Weights of a small transformer language model.
Size: 23 layers, width 128, 2 heads of 64, MLP 512 GELU, vocabulary 717.
Architecture: LayerNorm before each block, rotary positions, biases, untied embeddings, attention and MLP in parallel.
Each number is 500 + 40 x the weight over the matrix's rms, rounded and kept within 0 to 999. Layers, rows and columns count from 0. Numbers have three digits each.

# layer 8 MLP up, 512x128, rms 0.367, rows 351-376, columns 0-127
518572454510471474535586483512542467492486578552421485591540486527503559443487528534493501535455494467473549459527506512494526375511446491413458453523484528494438508422455462476521562469505513446482459497426545566488531513449503565487565501481466458464535515412523539468471609494513533541491503563523513459454589543536443482500464467601450464489532485518488484463459528459548564538512
575552543589546456487524475469480474476477446458543454455501491549421599589460545474550487502519508539538558501461397475522524531595485541433574600489446490495580587525524512485490521546577525528500485547501471516501478454486520522517474452536439445476492492459534492475561417464466587409509409550456548558443505469442540496495470434493498406508530466520452510505449478518489437514526
579479506479548559493517532547466485447461463479485572481510506456448435443516518513500545518545486482431521499478589503510523510585451497464499479481532505527468463494514572491481465498433514458503533465541538497510439479549498515478524538528496478541541472508520501567511548449627463464532528482557475472502454517534535517503427457493493406529558480523415500505495515470497476505463
389534571505499562536566433453541543563562461439514506483482440566553466494527452498413447482546476463542510446464524478462529444456493604555585435560462493546369587438500548543536498548559521569558475520504573578562578501523465514502569473493467462521467452503553497532526357483462577581504397503516517579461498399474529505426504564443459451433480425590546542498480490455496526520468
526476544519494464530569557526467465517506506481471436440533493524458409483457495512524489494541487530506522434544490481521475468575492467593552479446515497535505419504521540516516495534472467497518561555475519534426507518486507543548560512522428514575542487397466502470496563463564476508525458470507524541445557513512483492474500500487534389515463495538519491470496533544524521488472
408522480540465529477491535488570499504454510495516589472474454538593533533496494452487573535442506495454509497543504547555514470501519492479501506459539533503472556492455574544501533480436447478588586537479531545467498512506427457396491478450498515481519507459568452480498524501522460506499519493512498496469454495523572522530457533492519449462563495504575565476511522502518449491510
563513462563483506513449498489500474525490515456482489485595522506540537532490534476537510486482416462436478482580499473471418556492507471500519548455529461533559515507453478490479543499481425563515543493562533525518556498497511497579491481435514492509492504498535502443534470511494476504594416516480479482549482562530467528458503521417551511481517506493471484464529554471554536508524
543533530495446522496539394575505430456482469534443448514475519568537494494482476508482478447433547529502553430512566566404584404509453533446581473497544540470481467551562498521492478517530505420503540478531503460496533489466410471444506502461470498480486496483528508553483569507451424556467482404536563531544527494460473507538449451545536512526501441556511493453502581475485537515491
548532456521464412471535522473538542474463484485538457507483434538507498495514471550499543556496453519594516505523525494439477531478492521517508523512465481489491479492549502488406512422468535521466453468451571519476535570518592508535476526468458514527496516505477505498454566482519495479474497521516510450575462496473526440480502465518479602558438530552477523574541481497513420468559
498612399478573564585495481478527514478479525488520575511520486502498545549542485449567459479518406442513555446504430448449566400531542504478518487422445497489511473508515438496489553537532536492484545555443484465453563537492440503462446504465534533474516495446510554484433467557479499428458544511430525494442471480440525463497504543550446497441573528502451443562512489489521464454501
476486507510474565446494581476560503485516460453517497535476515517477484459494523508426542454451481533493507517457463518557514496423505473483531556550511510495484467479459556438476482450544505483487518478578525510514503528483468502485528464539455511551467431574554482500504476508426476421480476502494495490476515507444535533502505489597432498460540495486501556529498500513474469558475
537517571503470400636463493473531488477491507523564610465500541499493506425448544516544544498512506443491485487510527478514448509503448521535557487514461508474453501495476469500546536499499475532503625465484504403530569535560488469500515571604480473515443542437492481440484489561525424439501531529526464595451553543554456515448567461507482421538521450498482581464540540493440535494418
537474489513505444494491513438515483517540509515511442434512533543480528459468526521484495500481518498483547520510502451511517521495453504533505484531558513463484428534486509510544528506512580484454586505533456566523487528521431511506474474523509475554481498495462536500494484508481505448512504553509557479464496458478492489508514520486492506483447533503518432466549461475534458517572
592527462523497475457589492518439379514446452468429463519513580490437531413599459493529495504458527468500471447527565463552475506421530456440492538489557559568452536487585627421561554442551562528572456527461540504376491497507400500501542531484502483564586473419529500417458486502533562491436477444501506419549603495521531577570435424468519552499494505575463429437438559552523483529515
511453457514465445466533453467538576547518480537464516484456454569464586452457544481524467454488492485477485445533532469544490499450482435456526600453578446508508536476529447423503591468518563500496500523539458478451547507545573547441500443555551520480573449536380493504569494445540445434499500586410543525494444463471509534539483476421479486486561541533520518517535537497541503521475
464457544499434516485533465439577492505480501448515476449492464557517481491523457535439524458478430538540496508524466518492565472498450543557481425515594520546503500525497562523450468551504499480436500529505533499503485472540513470549499467466579590507506474512520528473580524497496544530510443490574519538440503545488455535463519455490463465467518483500467517490502463464556532528521
508517493508464485479505445507474507543495469556596400416446437531515551525511538567550472522473549492537532542516543508458508512468513524483476517545576466458524438410563375480513550529525439507476600432437513480602558529476491444502536527524487484558436561443483533482486484488508505421504414567484551536479518546492508429507496475522548478481421505504439489477482549564527566468523
498509464493528494414505511566468549573435482419493465462479449550519426453492477532497481503448522504481559492506572496493522520493478478487517550532504424509566473535487519464542485572436511394514505509517496477571511511490442531544587556472528571553528505460460518566516514489465486519398488507491482473493421524543449494483501474529542452549564517522533464470440505434495494419489
434552474557485491567493501476405483538503508478477500498536504460545469470545499555499526483509429516508494461441462469494474477582441558435514412546474471524485550509548534521488518499490456482461462508475477509537518535565575558413435485574492478538509512460499539497514521461482481500463522570519578531456493477435534453545478487556498461540522505535495512501463510502535495485425
424483532570499481574476497482479462453473541496549476433459543564503512468479485524444464529540536478552497412547438442448514533537554584467478435495516453491464516464561483558495480494515479461451510493458501447526498512455488448505482528523591459455526515487514478509466552466478420431511474455513564521508537500498490494551511474527515460494463468500493450551536463523541533493500
395482462497512508528423479447504450490555403566571533472516475538478517494541520518561551540469522469584470501476433587452525517479468488403577556570517478423500477464486513527563419435521443399535519532494493505444487538521439514503509551504534435504486512526393482521509484549444551575500504545450521427559449497484516499412462454527622445533542518515477505484565581549559543467506
545489527543505542600522534489490551499481507524514479523471500493494493508530519479508468520502548465499463449474525522580483442472514453498554468555436576535497505475473506443442491486534499501517561456559523421473516489481496533525525565501484477515460511527514418417454460467552593497524485469452487511483531510501530529478427450484577464492439499564449499546470571383471431529485
537516417526539553538489494511430487527496458573474564479575487540478511575532494546511434495489533509471540558436482483449552502528432494522462473533449545500486501526471494517543468488434493489501467480464510524547502568533496467526530472497497503524547496506529506468505500479518481469484490515522579458462502477483505509489455529580480460515565543501531495470466456476517512522541
488504516475483510517485518459512461495484535440587489507570535463557498472463531529470519516536458494535529540495546560505491569467465456434503510516574545541446469545507496456480537468461490497509516495523534497460470548548503505549509488541485506542491460537498499526480449460528519485519415561488519470479509482465525529474471544489523468502459464461499458502534508481491473488493
540487528464526491554545477550503435534541476502559456498513536533602542501472480474545493453498434490496459545473533518547474495506464568454572555487449508487500504494449493500511485478460525450544494435458491446484537495508497521538509518563528506521493499476540523489494533545492519461506485532439479542458452515545466539530467502497498475498480541535436471429479485472494441496557
482479537505584519464450549415498551487428463530496564486516497503525491445523558501506527490533411509477532472551576453509542490510556516518557464481546488544503487502529546444461473484529478486439488492564541528417504508533521439465487587473432526511548549479537491538469516472567491532542433513536513511421462499462545527506505486486468485421490524466514535485534515425483549445548
# layer 8 MLP down (transposed), 512x128, rms 0.348, rows 351-375, columns 0-127
534488499529496459491461432454482430560476599489495496441454536536501464524492510540538556480506501467493478540468488528512491482483542468565528471500558477484497448515529509569535509534480518484362436457476456490522542568517461538470481556555472475418453499491532480427445549491569486522491500497435493485487530484504522586447556497515516491516469546474537548519473447520486399513481
500546501437546558553495554518469499508567494575516481568503469481534525412449579529516595482591485539526461461414456473518474495552466512464453469500501452458411557444577454458404570467484503569614465519500568478514527462519500500568495471577489543515563518456526544396486478484550451545483439541511504547455435502527526443446473605503546394513486465520435399496487425476491488575483
468451541507491508542528505506466503521494477465540503478497502510573548567531600461485529522492508552503427500475466422441453469436504531519440474513449423584516507528496495429560511447501470475460510503508506486449470487418498576492557484467549428500571495424464563508482522525555549513503488517504529481509441527481498467408505460484503407508448514466489525499442570472448451406495
411553458448426518460629496521428456399463475518495463490462423507493487540498601531483428478500514599533437461464465404502618513493454507520493549433465531480471477511428487526530513502406520505482520559471558582492520328524542605462463569568496559525438490482554522539429492500477416458507437419456517495531514533505539539458483561448497497535500544473487513509527478503501514463511
479430515454534555500537467528484515491470498536528472467452483533483451498485514472507459542474515539489473445455470531492510478540539469505572516473530509513557554594429503470518549441450468500545424536507421511525450547546435576494501456486512611541550524503422493434470542459497574512503448501506579488478504473473540523541502482402530505522539508562415495522539517488489487525531
489453412529499471446468489486440455536480466460476510461459467519554526502487481501524498512542542516490496523526570506517478532484506493481489453520557555506562510483486495483535520439446422438504565479500402485352439489462490541541448540483514499458462512499539531526462503449506534492445527485503528501510385501537563563442517523550592455393519499483525594520474561458495466541508
489514452560457573503484511502537479506448506446424503539575524560482527492517548462552517536450469501494458543533520584430470514530480444497538523560524520485552535527443523477474544585439504538474515522428512453523493448475488613585498498502514395505499530509525503515529504489460512518491516548492511433495509510475495443455534461494547462510494579502455469495573490438480548561471
513566491552468558573487556523476513485500545435520535498455536513569445462517550549494485469490478527441526563492491439456506443511548518448469539409447473523497579515457393504496472530560571531521490479465439521499504494467518553484476514504522556508550470461482497517456516518516508542531482466545586505507519632480552500495514488503463486418528450494511472483488539472579477445521
446490423426548596521547427555564473497475482462438557546535516464473506493549556421491508490454478518433530472484428505494469478575500517504472471509500487526470495508497507509476463519555489507499559505512477529532501498497498468478518469531525498531524503537558497516532433515506474492467466459484555497546477462518502489508559487526522417534594486522488434527550542527539475556450
518453512451534468436514503528454501493484520497438451509499525501511461467491486507473493536481528515503459510476485484513398535484484494500513466509520513477451536496477519514464476474472463515483481517511452485549417447520526457494509509495487533519499562591468456518546502483466499545459460423510475481545514488488500529507507499456509452504418527496510510438482528504471485537527
472513537479504471455446498499508470437531497550504506489514492549436442538478468446482515458448547489502463518479558503556555523537519404517543475533505545449526460529489536462603524520488471570489526522547474478435506502476498500454525440476459508515458496528532516495485439531491483488388394456452545507472494523543528467497477512460498532469567475558445440598476516525542462492514
556531569557602474480479495530536535516463511463528508562441509475498458541480560473448560566497481516497409568516536483489576529464508485428524491516519530444464577422489469534501442448485503432524476522543489481468453460542530508450501486585585465519484539471464586444480559572542457422484528465562499458487595515601432524505582536524487436527493502509480547507390562517441456551429
488489506496542450521515500480525522499542503528500496464581482485477500559495510508482467537513534529560390461479504547464502482543477500476464447431453503517495534449528501541511452493490483509538464488472508514494486479521501477478517568450569545518513506529463495559523542481551487529487541441476511470500514474520454475503511453488492510483504502461478524531495562488453508491488
509470524551536535429489553498449503508459510493468473502538451436458449530492532471426561511552525507433448496550524474489547566529574506457531524447471556437545435471509555473525442563487515509473527499479430517465521476491524555476591570493495518509459497536534543509531519481520548427511522496460462547504533446536540441588517518548523432533633500518486527458535504468480492501475
433492493525480456425493491472468496456541551534462507441517572566528441519504490465433548554524495494564558530509502504439539482488448483501469442624536526532461504529466481562516489451454452462491505505546441508492450478472421472470388508476405489554446501493511430508511519492473563541437529477530551467493498482516485510483508559463475518499482554495510451508491456503519438519420
551572496490505521460511546505494557455548517499536539488480529502515480511506519524524457462488553465515544482464517506475483455552510488439501586470378489496498487486550460435497553482489475547486457522533445488492512473515459506437465541532480475535473538520485528543502469535401460499540530529481484478475495442486477509531413463500529487504461529567523465512521504550518494469447
499439565463476565440492547520418509528482504448528533490568425496490486479459478422512474533460459572522476472475579540528443492576479528513430425565487463536484408396488489562518455498482492545489492536529419490508489490462527580494521577499552590525504542469462495521420481539449422493456446481526433556510462499493460482530525498515505516432495458422505478460485442509517455495500
492454556519517519430494519463480549501452527502486518440533557480545511419420420392442673552516453511432521495471506527558516549462497536563520522471457452501524514483523553489537533486511525544534543489469477529550466538454499496467519539489500548516576506456401506494459493521451442500436482541493423495510486489552494503480491538508410460513492492504514523525478583487480467495554
610416555508497540479459579502485484530461501501478467469479454448480434575513519520461506473432509555459538477476451561508523523559500592554520507449465503526500504471470537505523539430506522501540544535462564515491552518518526519510542442480514493446512438525529453513551464560499467510479483480429513502467566464502498522470619495564514477433541504512460446504475486438468536497536
519451593560429563530549534568450526486485503460495456440515489535488470424504532526514432475493519571519477380520521469590509512547511521494447433533574487469533477518498495536445502497486495560518418448424448470386499561438446555510476496495469433530497485534504451469474552482481489520542444484528610525482436527543604521538449529499483537559502461495473504521493479451534469484523
556474544435428453510505476508451540495397548502466495451513573526524529491496535444444480551487487497518491515465537419535430502485474530531465485494403511458575483462493543532458479468478537591475440485470496443484477443493519496478569527513486494501448479509549467435561458515577439440484545497499488489505526509478504518559552499493478512433454511474439513520492459500479439495536
461505485540488487521490502539521499486413528475515480516471489489457545531529523475481451487424556565557499500407512561524561473466521477478499500404490499518486479595503480529530483522393450492503536462521576546487506431477526507475534536406524528458522514500482520510466550527509496506497486457474546495549503484490531517483451464482511480487532476491513460575573606471503430515460
525455440448540531523580503509521456472539544546505452483581486532548482480548482529484505508459546471483496546438500493488430462465463523461496446496481522490455480459536484493484504482473494550514467520508430514521540444443498398432460517419473482499447474507528500554509503564550479536471481537499577512472501475503444523482507451503486487458579536432477482461481473436426452466441
475435469515504462590478534473452503503536551522540512436518536486542464530563529493493489505537446475465514508501481506464426491494490463520519528504453460515471544499537482487529497504548537498410453465534548444531545528458494466546519512409468527488501475526470511538498429529482499516512433513483482506524463466481536511476526459519502519539465516497540526542503493559459526482561
598513493492544538524577467543533442515535517561562480548527553528549518485491491476487494519487486525395433482483515516503463567473524504481499519546536520458508575527471550442518542506555510529497534478500507534513545541492439434508524510491492475523535567512498455492504489467497486530503440472534499465460492512506462520460509499477474513511562558546516517454556480425439505484506